config.yaml
num_hidden_layers: 9
hidden_size: 256
num_attention_heads: 4
num_key_value_heads: 4
head_dim: 64
intermediate_size: 1024
vocab_size: 2048
hidden_act: "tanh_gelu"
norm: "layernorm"
norm_place: "pre"
norm_eps: 1e-06
positions: "rope"
rope_theta: 2510.0
rope_fraction: 0.25
qk_norm: false
attn_scale: 0.125
bias: "all"
tie_word_embeddings: true
parallel_block: false
init: "normal"
init_std_qkv: 0.0268
init_std_o: 0.00631
init_std_up: 0.0268
init_std_down: 0.00631
init_out_by_depth: true
optimizer: "muon_variant"
learning_rate: 0.00189
lr_mult_down: 1.5
beta1: 0.95
lr_head: 0.00388
max_grad_norm: 1.0
warmup_steps: 200
schedule: "wsd"
decay_fraction: 0.612
decay_shape: "linear"
final_lr_fraction: 0.0
batch_tokens: [16384, 32768, 49152]
max_seq_len: 256
doc_mask: true
train_tokens: 158400000
max_steps: 4918
dataset: "wikipedia_en"
Each number is 500 + 50 x the weight over its row's rms, rounded and kept within 0 to 999. Layers, rows and columns count from 0. Numbers have three digits each. The size before them is the row's rms in percent of the matrix's.

# layer 5 MLP up, 1024x256, rms 0.129, rows 509-617, columns 0-127
102:482450428447584514605526557502499525446528583487471522464434391376502509476505548485442542463531463504520477406577462547540499462583646560421499469483477538556506530535535497478446525474486472538463478463472507539420554466503539540440530481475515540551589445510434428575482478535438474456445483524581510515462481533349491441476543571532509516443551471495546500462535512518561555564398
106:428453583429494484499470463519521461566405498438562541442474530475564578559632540488523555403438409383492491524519504558517460471517489480538557585551472409467604524520536515399507529413508589456495520538504488493525487418493513530582475526455576459500541525469415483497473490517510550524555513476569550588437557457556566547539486477439478473454486448621468531446507449532509485559441
099:502515501506486529478462556399452604483570491501458484449475479527501507433539466464563436559533560525503406413561485390598485410452479459585510447360447505459527598491569578623526467479571472468493518503427537500445499448595497504485574566469478488478541541438547450474489537527487509443514545660544466545447455428563569482530477520511585480447507592438491597487578428556484482399480
106:522490574519519493487497537535545426486539544500507469445439461409472438523454476527540567589396554494547562570451504489479511516507473445549482470477418456526502452488516528449506479571448498433519626554479482421485530549407461492425499381480514467550478550487516500521491452460613497568444518510459551509505482462542573443392599547429540510450567544486484466514483599521502506527476
089:583491622552528447566474528583533500475510444484541415433466448513450561515506424619541446540442606534552460456465453549532508539474510479495487374537553585519465555569524562552489541504460528498495502516359581461488377520544487531523547491478499543377574500524466535486499408466465475544439486462493524523581581529510464495496480451571502598586496597445478501416497439578446449490457
099:541422416450515506519457642475505535543477444520542505504439481442478467537453499468482510517492536512557407540480497545528535323465546492590524436494503532529520495547523499562514500514535473540384475520481512467497511541509564480506458414502464508479550459483497562586476532478476496483578496503526468587433437430470514504492576411482458532427507457407481499424512438470539476636561
106:538448429336542482544500466564499494531474524514529488531462427522443508513469474503615466523514610490490434452510511569445492506482468455458482533420522397424521448484510499456362492537474500514536514414539559521541522506478540498423576472549558540625462437343544450518500549424334539479480504484498442535556522486475611427552483575579487495545447515507537435514479440435518614475500
103:574556512514513570518434542460446465475517563426533509489576505486433459455388472471560536545545430491474493539409461512571429503476438632452415474536521467441453314449527567498503509444480465483502528488543571538500482446449414480524558541477510508557573425486577589478543420488483420481554479550533485423455531517578546548350473506566556497553430510525533457455540504415531466535452
098:515482441467464488502512573472536415520489517494460481487513526542417568515484498484511584623543466537553570449551481516407489526459555583436544500524564615389467590418483459483478468484484481506451467431468467527595451555448539509482522506462617516538530483531449458535474463438515533542495587431609409537463405516511544454378577526423549487549409520445463451463568533522539483365597
103:519397527532531468520474497471568522606566452491494507591543438485563516592627436517513497498481516579488501525420581432542527441569511464500497546443480540412496495531525432534487505460540480459521474545424607544579552541459340634499433507390503460565481434438483415462472521524453409473506447507526514554470560525542528637487393500386462495551423506403553424528503428404490538482481
099:499510522477572425469433451583479401460578525523528472595470515492532536471477473501663505450489456552574510520478347426442512443486495517555423463509490467525537596432552456497580434482505545544525522482488405491476569500604522518515520571523566449489543499467504467429511496685534480496491535508530479417458542551490518465500502521482543464435553466521563609456493437531421537478658
097:481438473560451507508527504455488455551526469532526532478401544453591543524537508469458482468433513489557495467447525504472535415451528553481524541517456402461564511487450508562582568500492411546434536592495579467497480507556414458535516494497524543477403421451487533470490514562521602512534511495511509505415495517467614442462470603478406453559468557512518531469559591504511558523575
105:500418519558485542546567529496577540449497512465497575544424473542535437481531543472528507505492566460440438508445587523555531475549456418600463522525520572522494506579481522485501535439457491605512513510519518497611492455470478616543550493547528441541479537540496490505635589389599399451461446440552486547620547375444650529436565413468470411424474536458552513491496437553422499540579
109:618571535490404585455517558471538503517522478526537462505527491544570388480475497548567523433480540485562518475486572519377542510458427582540514561483499536493484531542448487450557519476473544493539501567439505533526588484527478527469459553415464515466491526498413482508466505537522517501477588630512448462482474411521480432420458518436443422515540471517518462484584504513495536570520
106:474467559462463528440489547510451528485615431490505473479513501570464424504464513542541453482461486503539524591558473606502464573509445528512539547462392605457481463403476467538525451532375534554458463510583532491562556476533494515461509389472547521460448529452477490487515423454417436439598560516494468466444557517479624487550600518519445563525532448477457484510514496586468415478556
098:487507491533534558594452558569443500457549496479488570519423632614484485612443488461470438531518498472545514461473513489478572457554545422412532509504472590545416562554486515529541497457485465523447481541571482476526535412540378533483561450440524558576507499432534462563493411553530537437355443573579481442519475473540484431450570514491562536460546527416556457530441571543537586474478
096:572481597430487585498500469479508507524528531548511473509500567547523495488491480513517556578565493438454464576505400428554445379517544470451424480502528519438551504512383450514487496435528454521446524535523486583523539519556534420481494443462513510528443467531431453566457434442497553516515506438475552502572507553506582483453520477509475522463565437570462466516377420594567538452507
100:472424474504561467498497546425561475527601509379556581489473513414418539566561515521403477458427531438567464510548441433540476493572499409466526540550439512536585466515465489560547577452497557494434457556562451459536431605502521553590441485456354451611405475468556566529528416521527463434469445536484462503560490567422544511560491496510461566488542480525515583532484514517559452413491
098:454493536539494410462497603566522451379556513516502484503513434554519425446505640412560462429459449500534559507444489458480453522502495443432580530497482541553528519557506528492479532456530517501426456502438510576488498502454450517487436546526537470472439448488530502579518573475490462529479443534555491606457451400534399523472489529417515436507449449488482448471519446531521568517518
103:526497540424539478491598534449497525575433378401540622444555524475518493571456423430562464509428479464498465576505521558506521554507579524536473477447523497463541566453537505539421431382446420516397550518448491553510585448580502429568557466462514498493447517512451459428488492388474507564493481479380498462547439520527456478532490501495522490428579553571537499460577473482450441452446
103:502500521497582443472526558558530538413594487408536498419451524558515476389462530481522447437519596473451486580525666500533496450494458498517460478466416490475490489566504526569537428526572475539588457437553544474455538517470511548524531559431476550592446514466475494558557428451536601447488478474446485481413549539521461564481584418424494500534457487423536510419462529564598538447481
106:521536457485512504483421468514503576547492481522476486543553449478555574442466499470522443484546480588515491582487441476423565480582468504559508523562549458505456363596440393358458543523563647539524500432497490530516527481447530444520475518450605532518509480514479597485501439498546552513537421487452406549476500509509517503400467534435543408399449520416463544515489512491495441508590
098:513494487455519466503554486521457432587529410575480496486581461527561486519551445447489551571477455592457480500396398583517420467472399460476450587426521516550453535462538556535536432507431449525586339420460516438576493458412395618484468473518485490439525501541486509479536512499382421477524555531504499513469498507480486488554434503543521538516471514502436548573488561481573530428512
095:482551506417565477567557523569505549517425472455392462472482480505431587480582435433452509452591490499512458572490517584585491513526535426452517560487490461425484542539509564602523521412502523533489456510437493424474510495436455524541513480436505425503534530456435449577434464449496474502611522447532577494458644545488498487532482429462479517455527477615464468576471484589594488532482
102:515474550575400556459481484615496520420510511472475523420478401493496502468463620535554542475528520484439490488530532469496402455494526505471425407531494552530504482464364527524609488481518588518566559470519505531445439488511446557533440533434530493492519494517552614481519469541578509505562595503564463406559591402485479464605489543430489591490442550572555509502405472463432528482472
096:481546500493631470551563505484506481409540548493457452449533363434376511436529490473512611455429518466516485559544463458478511541516505461501371482537527540603489442484539469550511498540460516454477536548445508475456550497530579431546389601455486401458492493474585524513422478552546492516564436585539472481489514491446514530465519529516531490460471495461515508498499609489481510514518
100:517515507492550463599459483524566634580490541490485497502480458587519621465502443527566470602512528420592426521522471515510411489393544530487527510455571496434452450475466454504572430482517521559407463485477529458528488503346489492455516522569444458543441491424553516521514469453461492476504508494581537453543534528515452537493531469423521531535479496468461447405515565461518434435461
098:472479478595513445523557531614536585441606538513453536524404526513602519472475490506547523448514459456483460560509484539433547541447476546438479420446525481439487543498559483474497500564430563553485483491477492583514518517568479465573481467520449512438525522490539426494607465468410514423385578510461527517519416518435563494519459544552498522454508540404583527437499499466554502439526
098:505465545439536460365508570508513487512588487499528585472483536521505464517450554498551523504439554521568499448518512586510585436582541503499442435425496473519505455448522512537561615542499539502490585560497400455492504577375492556600504469617525461530495487574422484541550463670475498501463551512534469486511496461496503526464512464501514512448513459532573583517453534490480467490474
104:550611489558456413463505498627583550536537461487496497494534544454509560505533498513464492510418573577524482413377446436479532590472473518498499547523490458522568461440526491508620551530520484514373456517487525575458434456562441589546473584488593649543464478504405455472455498509547449557439490461420508525437438453416453400436536587516460472387413494493462522515539500484612478516524
092:476440534417471546498495482504458531549488537586463526474561451463461452472514506498495535529523547526511528536506494510440547433498557453539507576481493551457470451417546499508442419546367501392488423525535486510525511567544515476497451537460485546510566487446478543481517425565474561430595429436508541525490547476521521483576475529485485523464492592474417542449426609515543509471366
096:583463540475556558507567524531496537558493386467575481505445591498524482558412588480480481573563461566433558478466534543550468538476548464493526484516506514383473442448545595448493434592499541538497445459433508392546444466449472467509472556519415456526559475470495531560520520507437530506494492537453492538448506485599491451460557494555487599441600478448440491473445483486553490475497
104:518494525493409470535516427411493417493514437513468501629562458475523503519497451525583568470479525504520447585588541415425553538521456505543415526477513546522619517496556558373522507452442512400517527492500402519508491535538588536597504601448503482482510494485499578473527585457498531466446543524520436576476547511494514440506407540589496476524473511456508525502541545511530474482456
093:459410533500461523575502544419563553537608432525487432529443454542453438454475503568450487531581471505501468551573534506480453513514547508541448474468521490520496495470429493564478492428543504473500623489511472531452541423477548480490483535379440533484479434447436497516556494508460491512444489445629444516459490460457535489515563525475473411491552557543638486523541474541482568473558
093:496443510472544492527437432542522586522501532543550494554464459475519569488625500523517508489584517556550501529476445551604539521539515476396476479414459514475509506533519527468412423489473524475426503500523549514458554432516551555435521489495534537417550428501580571519516483528458455451432435487503448552515558447448399499516469587472532534383617512588405561562349465503495467439460
107:504445499469506504484531456456507531460439505446513475578490503508436423598487456380464522515606508563456466569559513545460493399523536500471521532482430509542454548543493460472506484559506530480412507607459368494429499600471525543536576474479564439552508550542457525525507542479510521420534577458587537571443505515395477434567538527499412465542563509536448469508479512554526526489465
095:580465550499492566538502557491498479480507520489533493399450477461446498513537482556509480465563460482462412569503560429476530483483515439435516495460550403531573516521493537482472466372470477541431512445518685531535464569592478526523514597509519494539515487468516520496520554556547443506481441557495522448472555516437541546482484493462527589502603517559494460507395506489475505514465
105:459481402430500663433516498628498508519490578436538552449421496552564442523398457512431531493528494482547433547471503459516549460458511550470589529584585601477608476534463488502463549537518395482491557510456455483472476495513432490458538495416541525481552438422506537497480513486416509537431474607449468519500525525435531472414473575514513496445526537412435453558492509465463480551514
097:478555524466580476543424470472513519532504398580507546435490488379536554439487574473561556439485526430497589466532599475525491544461445497525472528564457587488518507558598602452493524564568540480503533582531600532464440614498491498498422588531589452502557461551510548524453425522460489455557477430491498557434550498499572449441517550515508496514474381470484534535539509541513451535528
106:431534520523508463489432436545501486492483497525457533581505494400500538379519497522517509475576495500535536541620609528547487454479441538573456475525601454540530462466502490552593538452531497568472490498480582514486458578529528441482471564429563481496450472431510426396444571488548499437552514498532486484489460526533545432515547453536509476403408577560560467474428543423486552492473
100:539536527516525568605497536405529519458484508462418538482586471482417531529487552520447500466474483539458474470517403516536467545458497559483501518429606473451467522608510574480452501529582496629513488528419555503507474525430541516453520397504592519586474451482402560545478482415494549545453564467501397438512505588477548544518599459505501601395546548544491533461520457532507509515546
099:456500474464557479509473513501450431447360430463456456511438482645423477469438493506519507498545500533494460498397409426521528473467500638452477517499424457582584595578414462489483485451547512550501460503517556535495554521432527490540472368455559388484499496519528430551547474405458550425433533569485531563491549512507548519656532449536454513497539594474460629496449471522430534511461
105:463483550471430525497501535522570544587465497534440578427531532565504497443447488457551479511524473469487565511498466553570528457454448495586517433410514485566409477511515373609459516577509545476570535544495524491554411477462471570568538442473511454570455390583421501453531549454454527466558545497510497426455433474538551483491451511571486546450517549401452602380450462445565578489527
096:548463374541524527459582478512485495444448565442420560553372479494582500525472483459536428495448525424488431444457484532553487445511561517459524540478531523484471539474473502522563448489534504477538490457569468475440425460554526493523461411488499476500492455480522466514491542581636488516495494507412456523583495509499460478532425572554525390421585632476496572432434498515446485473479
093:483518506451460604545487553447433529539506518539467478478476500518595473446348481402569550441467514462482466463542391573509503503510479455501441480542530509486472512482471526568397536494562476528523576502472440517492517507504472498484420461545544524481559492517465477457482473496488473512515521620489402557662484515470467534516547555470481502527479483458529473571457455585537508430579
108:532500490615408489368451464594486542489413430438530593501462495558443443470523530552402448471485480420484499571385528458516518442478487529471521546476467443553436468527493567536539540527507466541471553488527441589464405418525507521503443557507420473471441509577445410494539560570469537576515538474548507485494555533517525542526555470465396469509433401456540392555514574585501439484608
100:429446495522456514515505606543494556574519493499486498557516428503495524388530460489482473517468460442517523524507500503552517479481482453404534531525517531463508559507600465559454512502524537530433439531460524505592484530458410506412436458495473563540469538477544515396569477443577495501504541494384435531516525493420489504576497448493436547537476561452498459448643442470448501517581
102:416466564486446469484493532546409501578521567456435478467437559480506506443555483464553480478568492471483552461555539568507499454468497564401436578507514490522503504415472484539575492525488445477570449549504514488438433517549519435430493436465503496415418334499570558553486488517510545452453477548541443505525529566591458462390444522561472463488645518453573507495528530428484487572478
101:465536487490478508480564527560442458436466472491496524524536417411485463470643432485551447473536405432490548520568431516432494546487532514470429457484484501495525511555567531446558529476507463492540577547390575497527478492429440477513497512399424511528497516551461519501508624554509623532508575578526522401612469528536485495467467426413476579453553461400497522540462505496428563496552
110:562457470411559524516584491554473530482506464578532525480522461480473527595446512474548540561489593588477534467613478528474486459540561509546530532479512442581588465408439455547570483529462560534398521571517437520464446466410532518476446467481476574465446472467584512491497496506513489452484573495569457687502574534450618567553554524480434421624476503579468424489532472439515369518448
101:529516443493567497449429489497463440543405504461432498472544448457510462412512495408544412541461526561535532498475504635494469467463407392378520505500483599448473515477528507474569542451511542477445459529499544603476515547542482475572496407513488455459523526505468498536621553455516520442473472523510526492478560477479440486450534613457487553466530539532565398525535524529541507436597
101:525445501561575465453510552482378471520504565438493478458514475434442532533455477475488499488525557566501514483429623473456594388477460515399538525550628541450536487494485480615394552475419490461428563541411519478565572442562503478541407523513454529479478485429433519503433554570472508439488517476475466448524439503424450478507520545475494490562478475388460506583479539481512446485456
093:565480526495525484481475492487563536503430483501438484486462538427498514503464442450451469526402592476496397514494590569481562485454490493469487469506507481371498515519545626471467467495495442438639419450495508525576464531464550434539510484531562482497546605552436467484450465519507489518587594533495581545413501471507487523431557603506402495439498462465554467484464574539538448526546
093:452582516413596431562532550371568531531517431497432421447512480544462510484514491454507530444509558429433497589561502488487495456525523358461515502521521516510514507530563541478471414584525453519505499534489481514490583496520434472589504449505545440476514399509435470484426475585454604499569554479444424569495463440468550447545535526513508469509545487445349601542498518493541509488470
111:434531589555432464551548481508652495509449504510411479435480477555460615512589407370538456480588518484500452518458568513487484452451494455446554462498451486413540474432493432443529487475520497512469467491488561540437518565514540504473436517376548444513412457560590533567592553545454475531489542529520446517488518465505489555600509579586554451597441581535503523537606456420435421581503
095:600503461546428480443488468488521458417470466581466436489538416505532507477439449555525430521439496431559568541536509517566449479410574517455474540366525467485517497472541499496581564539421453501505566462523612467485560452483528538584577515498455494501409524488405506500547483506437489552522514436435551479462527535436482546464467376500485469465515507491519624541527396433446464548479
099:583436407482453483501473527420541434486494504475449640468518481459557482439515575488458504539462502488507503526551522497524464485456437414569505495606373421561530486454582497520460557453475514521562556482465511556444403457646640482473433584497496531511492458457506459558478490538483503483508447507535436614519493576603505484463536447447494495471429434532526480464532506551508483466603
099:492479563464483486559479495620420505486599508532554545497492449450520426420469536530477462464444494470443495438534495570463431529480512469583524551437522566453589444435581494537455493519464548482586500564454581571534424573547504487546511652523525456490574544536463515419552532433506586522483515433481399504491497500447458468528506471444504544490567430461500561489487523436534492471439
102:483483426588482420524472394546540480522548483432559542504501499596409516502506531470574611456504382502525550527483465503454570441566512528452473477479574493435470479444502549463475525583597460516513515419498401473511560448616478478443511511474499545493500514451560482504449466487464587495491509513550452433510489541488468382422506479476515470404517497492480601535500470472492499460387
094:481491471468580562497478550465545531533513470528461472523537491507462501541498587468405530447468458392429533583461498601410520503466560379401493531528577604554521474526461570509529478528439544482471520537481510528428504424546441495567465446471504495562452419516653587591453505405504536418489473510480584525491598604393532478418542520431514541468493489384494463525469498581452428452423
098:413444458451507465464471406498495544470504530536539540464469461510538451544477605459544456503576520443482492510557515517495493463451528621522419480498501519605428507496584514445472497565524562569514495600525454526517519424440496539484478503552486499579509518511450585565451452498580474497444468527554534494452526526480533465531522540487543448564520551551516448550458515524561502477545
108:617508450562609474538466514456462446539552541496505513476422530516472404535515556428551480456423549536538544456521535545559490562407444510475390559518522500537500541492513532428448495480508514495517502608527461457559408525471592532521475479460499492542554417488456525487572546532473429477458542536450588505571464500447582427492500464479495418536534431533508484509520554471526506559471
105:480505521507477447452489494544405561455433553421521569443507458479488512499529566488581519411507481567569584434504466531484405407566513488528510545424560510428520514428545493571558555499568528572475479541478454444536452513543541596474491562471443516532598555456513510448555417474479426416476543498463398538452469444414531442539567534465497510558449495473503514477519479599437570489446
107:547502465497531487538512524560534517400509542511488565439516500431550456502487463465517601510576489566403548480482617571535405531444499495484444571502420425553481450439480483473369554569526452540542580470512496409386452557543587487512458476488521468457418534511420492588445411449437558506562451534537509509537506515502495532465550522440503471541555493513533427435584504430568514487505
101:482514531517424513502492582488504528456476502528443509518455459479491529441437475473515470477421467469457595619491463551571514493475478468504481472543592465557570424539435511496495506539562501529430483598469440518532569424555546427527539522578530517526522521478504528513443485478408426562564481565559419510446484492454479430559501500500472549535514482537537421462472520528448580510520
096:418528466571514404435486576514533485477531397371582444492548518454443525459516552432538550389466501558447486506445537498563469564485419521559491528500520416479536404390460492492438475598546529454538485535525443545579564501541550662601469516559533544483470576551325466504520509478466555547542518469447408517446516532387572382495503522444551564465420569494503508583579500520507534495519
102:451459493455451493517472467483465445492563567475557524486421565539434529521483479443426552557457523504573398468474472523561572552513433524425478525442499484543513493399561465473517589458433475507581704559419466541519490517419454479516519452559533551538550457444537530481459486505402509456478505533514529567492549441487444454512412545497519519497382491580596539444560385506508478503525
098:416679431496423495538437522505453499475398456485464559486596490547438545531496536582430602556541496512533447462514443416511483549504527643542447508568449498463366515430511565462570502572565473492483509512445500472396517519507434547462421451492505502448497539451468493486475426498527550529456477550643406493455498501552527400423508447456515479459477602567411517526640514502489478520480
099:442481454532587447519562383601525501483461507508572600462521499458553486476498509547513504459594536567511411511478589472522409523552485488422500490508455445508551501498480502444509506466474330416477492479460546548613593474506454530533477492479499453496536468409563478493484481439566553544494521446546534585500510552439556549472457587539542500466500454495427518360628501565509442435494
092:471530447616442548428508460470481473446462456436534519457505453576601590516404551474504487521436621508419415401511529486517494431504496504520428517576533445607462589594471494504417537448498521548471562576477485425485568529472481509534470520418503472471474509465433508509512505519448462626489505521508543507567579473575584526611519537570494518480497533505531491490483571456441446480541
096:403508474541512431469545437442518482479534482468514423515495583454551438443513449477394477502455493460507584535497438438525509417560513498472501542596435488454492609508474455525528523470526561459516545490509417519527506512467505435432496535447501455533436458476490523542446518344522429482434419457497524484616542544466494496493572481462525594538484503550511443544475536543410606436560
101:502484452450465425571531556524548580471539465486510537506472462503462480542515572616517531455455489559445446447472505528552553443531450485364481665505515417421479528479616466468509484452489596402538571514426523482502449462466462507477522514474540474592524460595440484563538482553537476540552479548534465440530540593504538499556477465556512507477538438571556457442496508389474484551469
091:544486520529507471452387505527588450506504533624417405541424455520472412571526489598584509431540433507522528473494509465493518452514496399557498402497482467510521472596507500464516452513455479492466550631491526448520399474542501490567495525566557576618493540364497543428471588472476463545487422541457473543509495454539551495519511515493443476528408491506414599526555586499518450463547
103:560408467574470503436504423548508459467494495491551562463541530537560497439537428583445468541438431574503509641520482638529520558518466520489509505498431515542500528448433470470525454533433545538479483491522551481496471476603509518467462445469514500484537470494460550507547632483505422469488605613612523538445492482447502508476592415435421460446537490455431440471494457563450503524497
101:433436508480567567593514551519518519465485481497459551505502418463504543473487504534551501605433507422461573482548504469522429517438470494450440451403533486469423456529477508508542482529471501473450547491512627550449486448497496519576456423471590485513541406467532524507617575587493575463580403430439518541527480467511492571469548506507523599477493531523503483513477499493481453483476
104:474455514447466592472583484554531508494550491508446506431480477462578421485483389421599520569467501482488469494485460402520339464472488570422446471487550544512492517493475518513470542495591483423556523468398503397542504526556541594476504552482466526480445556411500462627500546540423452497445460586519500454489455434582567525546567575558547504504394438498513485501509432540589476450420
101:443485482520540522488558504481474507450476449492527529555532538454456591447585565532428531525524456497451433445470439540574477366519501501469490443518532388504534502521515559563490531518455523414518546589488556553488466453470443505429524441540441478438411499562522463532611442471457510425555557447525445474568466441492492447472518436521580567456543476525441455355495517415576493625480
104:539508499483481558566553546423495483412483474497534574505517467580435562550587495462515406528559631349460472453421511456485484480434514546429543476529477562569448510533418527476481469497518479562475473505443450470463546468470547516451446502471504488505509501541478446598529547499441552472551496463511446446522485496454487389578494522534549407517498553551489505504473542571438534481522
096:443461434499495553461492534432565510480385552550460520445503479468573527475479481521394510501512493494502465521480486521647503498506498440567414493488432564408436549582497553513444505505487402603474506504506541504496466544507506446482489642517385528421540504463602620447502545564434439487476517508550399593455459585568435485484600501547492559526468395532499480549525562502503583517497
100:480555517599455490529457483420455508552452560470530621480534430484438514526616438401535545454401504522514411538518493480526531528438477474448504560479365462543514495437492500466514508472508547584523478397553492531494499439459576519560461529525459546465526524518468530494570484487517596504431477589407473589551449480450478511441499509568591478470458527534515444482526524528481497496621
103:554547568449562527506490542416499525566488488342547497530450488541464570480489597478425447432444515466468488454538554543498494536406511551510513512551507563486460491532490538467611538537550464466398525557514550462495523482491488556511458505479545550522425495495504502554614464466451512602528493546408512533506466543458481413530502502474462540480480468492534549467438431470517489525505
103:528513528422430513515493481559512485615466531516484529429576496597483435609456477410461588579543497521510508521535533473577506466549506426405541551449386428436487536443535473573379452454393427584543519518460523540536558404527468412570455511471513489479473462461389408506499530532513587504490468533566460493575506451516489537484572418508446523422512445467446496541458475525595563588553
107:467558612428537503563458438509564465469588510558517519492437511365397442504524488474501478495486426514446426575501463419488515550524453414706502440351446529474430450517493560459566553510481452472467483483458583450569546556541500460476500520441566480577456514431515465457453530512537491426516576504530431508470522582458499489500563453529502569461513593416451470415524538478469426524606
104:497476449514479502550498526497447509503496504637536450492593375556373546570448471502465491530534504445560550490538483560535523450604465518502485509451427456520558550569487417515477573507491512432530528531524623510525555536538538564485471472507487523457520397561488508473514506513412417584575478438485509555531519448476537500511557499499523522498526555514521396527457512556549419433521
102:436420527468533553427418442394482468455515534531536502551534553501482410531541539475514404459534503349393551531507540563507520467466461491506492478515629486549492605538510481474522560452430488434547539442409556492470509553604614464471474472511518534487522547538447511347414462550524583490531499530470489522504600514482536520472591484473402469514555541489574561483539447475469503505493
104:446469577488491490487519488517495467487552524469593413512400481545603485457491556460517469483533429537482434491472507548600491470436494528469537548499483448447575499520517480482484538426570506395692635429453552506441597458584523594527482464469503368482430538520490589514600523636512478480381438531513546534478526520517415535466462532470378383511555501584459418526517373427454582542471
106:507398513507558500526484444446491494514496559524500603372518426396468465385535497443435539606448548444523474393537482532480454490551488543514460498587526438509483601531449573579566562465549523627488544477515425496534454432493523420499485584525500619466577527510409452557487450483454534482502507520577473514479567587498505488472523465425408422423562530494543498464534427567473508538532
102:493493456516537486532516492484531498476524426506394469439577473432414528510429527583517443485477465515508565428532440481453407476506520482428394415549475554522422494527517439553484471562534478469484468595532515469569504550474581485512502451481502343504431592508510516504484353480457572542416495496484462473511514596430491578496462515490493470497464416530468508501501423513596566482522
098:463456497446670502519536578503535436520455460528407554475483498488487437492467464493539492509532502464459402420435509439472503479515504560587448521393516464537447448463535602514511508457540487448485470495608487431507589505473541534508494463426429524554361508506498558489571546478524415557533493485533545553401606578561473570464476511506436450499481466451558541542493511547459446477524
102:542535469423593525632548594467501434530505539571549436481579492459590363531513483452449508498545499571513591539547523552509474483624365512535481486494573445516519467458557539601460561529562483470518471476447563467402567514577470536492530629528489516553552530471438472443489403523434572463454545478420489434527520452500455529486588502509506571445488465518473575514493549449520499441523
098:471550420536442665463513552538569559462509508596430596522502494487454584457564466559534501494548510427488567466442485540498506457471508544429567520529471529492557544441478491495406541347505580470564593534582527534390589473505467452481444493507503534487527479445454462530519485530527479478511486554523503468506489526435476364566495472595452558513496447525501534476473436541484500482440
103:550434545499573504465507481470369517456392568477439517585417530483531480470498385486514492542539529569416512542589531480457616482577480489482509538463485488459468513534502497565530524491563467399465513512494411548465602529596449448521561407441506460536477441503462455487535545486539452484562519495429528473447508538380536460402472457480574492549510565486539515491524477503429515495468
103:424411495553402565544492493558562481442518493451439519433483540567508419530567459505433485514494566446509503548518591483511538438552493420488434499496455449489402562453510379501450457468573527503468485519425471559632537536470493564427463479464466499476448511563508496505518508477416485435482467506528570562494553440467503529448520542463550479440539391398460382584570509586544588487592
099:598504563410534557508541579443476528578507497471533459477532433503565573557503477463539527524505515538498441560534476456544521540397520453486499499504477448492561539441445482503539494514547501461408471498473595590465550379417525463495460521435490407458415491529519476476519463500425559586487519511531513490424487517515484512502504513506537457494552407502515549487599550548555546503510
105:578455575499492488529515448449494584495595495496489529519514484572536546508582434436515477563434368528524560521543469508497658532533531606483394468481463541417486534517483544426586530548386516472376500511429483574530470517453566527519519450426520520418399569561576445564468545532506528540509528537483485479451548469563552439529527529514502485488490535560556561530530544540520428529521
099:512461580561586494532577584440552494602453523495527413451527494477495554507457441454413504518515521523477479556480528494522602440582437493377448494512503556488552425491497450513494476428546504470495503458533614568483478542518536530470449518461433566500538578478506494377532592531492528434500484486495488492391505565534468446512450555526452565563497526420500435472545609594511562507551
102:582473448568485479384536488432477418472519493509455617487571490451451507476533494493538555540400565589595478445524501522476520482496436563433440554514539532497431529541480489495473512490516583432504504586386519526499496528500491488530583501512548549391472500530495487489540548539461463458414528528532453556424485509585466420417470425521496549400503527633485453522545370458484480471505
092:528466457482543512510566468411576484542508524441552443612457461499552452565488467429537452441479382444544549391527518511533418493480658494497487394481530444571435578502505457484485491497563519498444496470434421533526430526555510536527484530445566519492428462490544486447433535508458452423527566533517408487496531505427480519504492481417554420495557467369511494504496584465475501502547
099:454548456499431530497429419498519512577551372539601449508560486614520490481496492493440518576606500551567509444507512481424474489548429477477402492530543459521438556465474508500560386527550505457517504517467524485581534467502520477579439612449506487545565627479478546591549511601609483473505502503557429563590518475567601492555543425476450497490539568490438484491506546496485515548491
105:512499502484541573560427395449531467538488391430463485545490507497476444498451351465503527495572455513559464526518420501599560462426488497440538510510452504426529489454477523447429499514444451414505507526529466422533511487506541592491474467452408536662497413500459501386397535511543506534557487556571455556441543426466480533531506478460590486535614553521418405472512591529506521439551
105:562440412637457506481453556552551560436498446421466514551512529490473505610576494536479592566426476518506512506507472481523522578508455440464595541544481472491541541495538503554511514532457513504538460518535470454436487488545492382469453467510470600545488404525531438505553480528465432484490459511530410540583374541524507562440430526480505464425495480542449525517493495512493424565458
099:408519511486521523503494528438556507477481514503471444496493546579498579520492439514448509492426446431546548514581510441547537435401485454500453446519497474547428480554479571496497553480529574477506466536510611522435573499494482492507516460539404557518528575526470548652457382521507403512434466486501522488421615466524496490437569561476495462570563474520565467494455467486502486605417
105:521461473367504567611478409434514508505421531511549503452432444529518484551496621497540514512521507566462454526506433457496428476483516525464494448476512461532484517593489600462451525480486519397501438468563379537537461585427500449458464457424449548469438514468498448485562485442513381431567576471535405514600475457593541485517545516519519542554536512457568531546430513546501527582559
096:572494459520541496511472560475479459428572524398491632465523513589559582518485481481596524524449527492499470469550475332536643501495536547455449463532459447445542364532480459558506460512516484526527548489492445437516488361505481518522642535500516545464496485395574578507474508519533475573512458618538477493487462451479464406405527555441523541509420482573514437519512550567517509427574
102:525488537408584543423553469548660469531477543442441444595481521467551410500460479481494503564553465513490507510514526466508475439462496506522582495512484506465486596567577421609472509465481567591489400514464536500495513565408453455516479529473450598418492505548462541584425491493399528433556467515448480416498532452405582541533505534530602514474498495486442438447448545548485507497504
097:468492479538454486472455552530425490520588482556457491503463502461513459542494543467508501474590507449576503417464464536489580522565631544456497550453491582516457424484522378493536516552455522551549508506468376355462506518465500588554592564484484520541537543630592449491447519475439486564428523446519502558482567477420515533509477536536521496439582526483563484531450583458484518582442
097:484539556468459429471485538494524503567601507456539522424589405492489538586487519440524489365598489527527531506442521480496576544487531626507448555424497491498484468538481447421509425468492530490425562609510480535478480485489627421474479506394579514405509501531517429424638578493418475449496543473564540514493548512449495509521560550552492467510602497488516465455480544475541506489472
100:647492598551464476537413400443476412508493590522475543445485454452503495467443436498448474476456455432556574497434472455497463449524493472462531475514522476539501493512495509495434541488561453503554559525477523535507547509543545456540479428469451561536518583553488486504517493512489469466604515549518546376469515508501518438471494534517428584486525460544451430551554565646526410587478
095:435458530474496514472519501537423530538422483623443467435467521507530489527390447503467436518438512430437454589585489560462537461405431401474520393463530485457468456458509544541502495487534490539426470504525499591496455456486432544463486472477492496485466508451467475556422534468532461446446585494650493548438431510489511516493538474509518519464408473528572502499529426472507534421445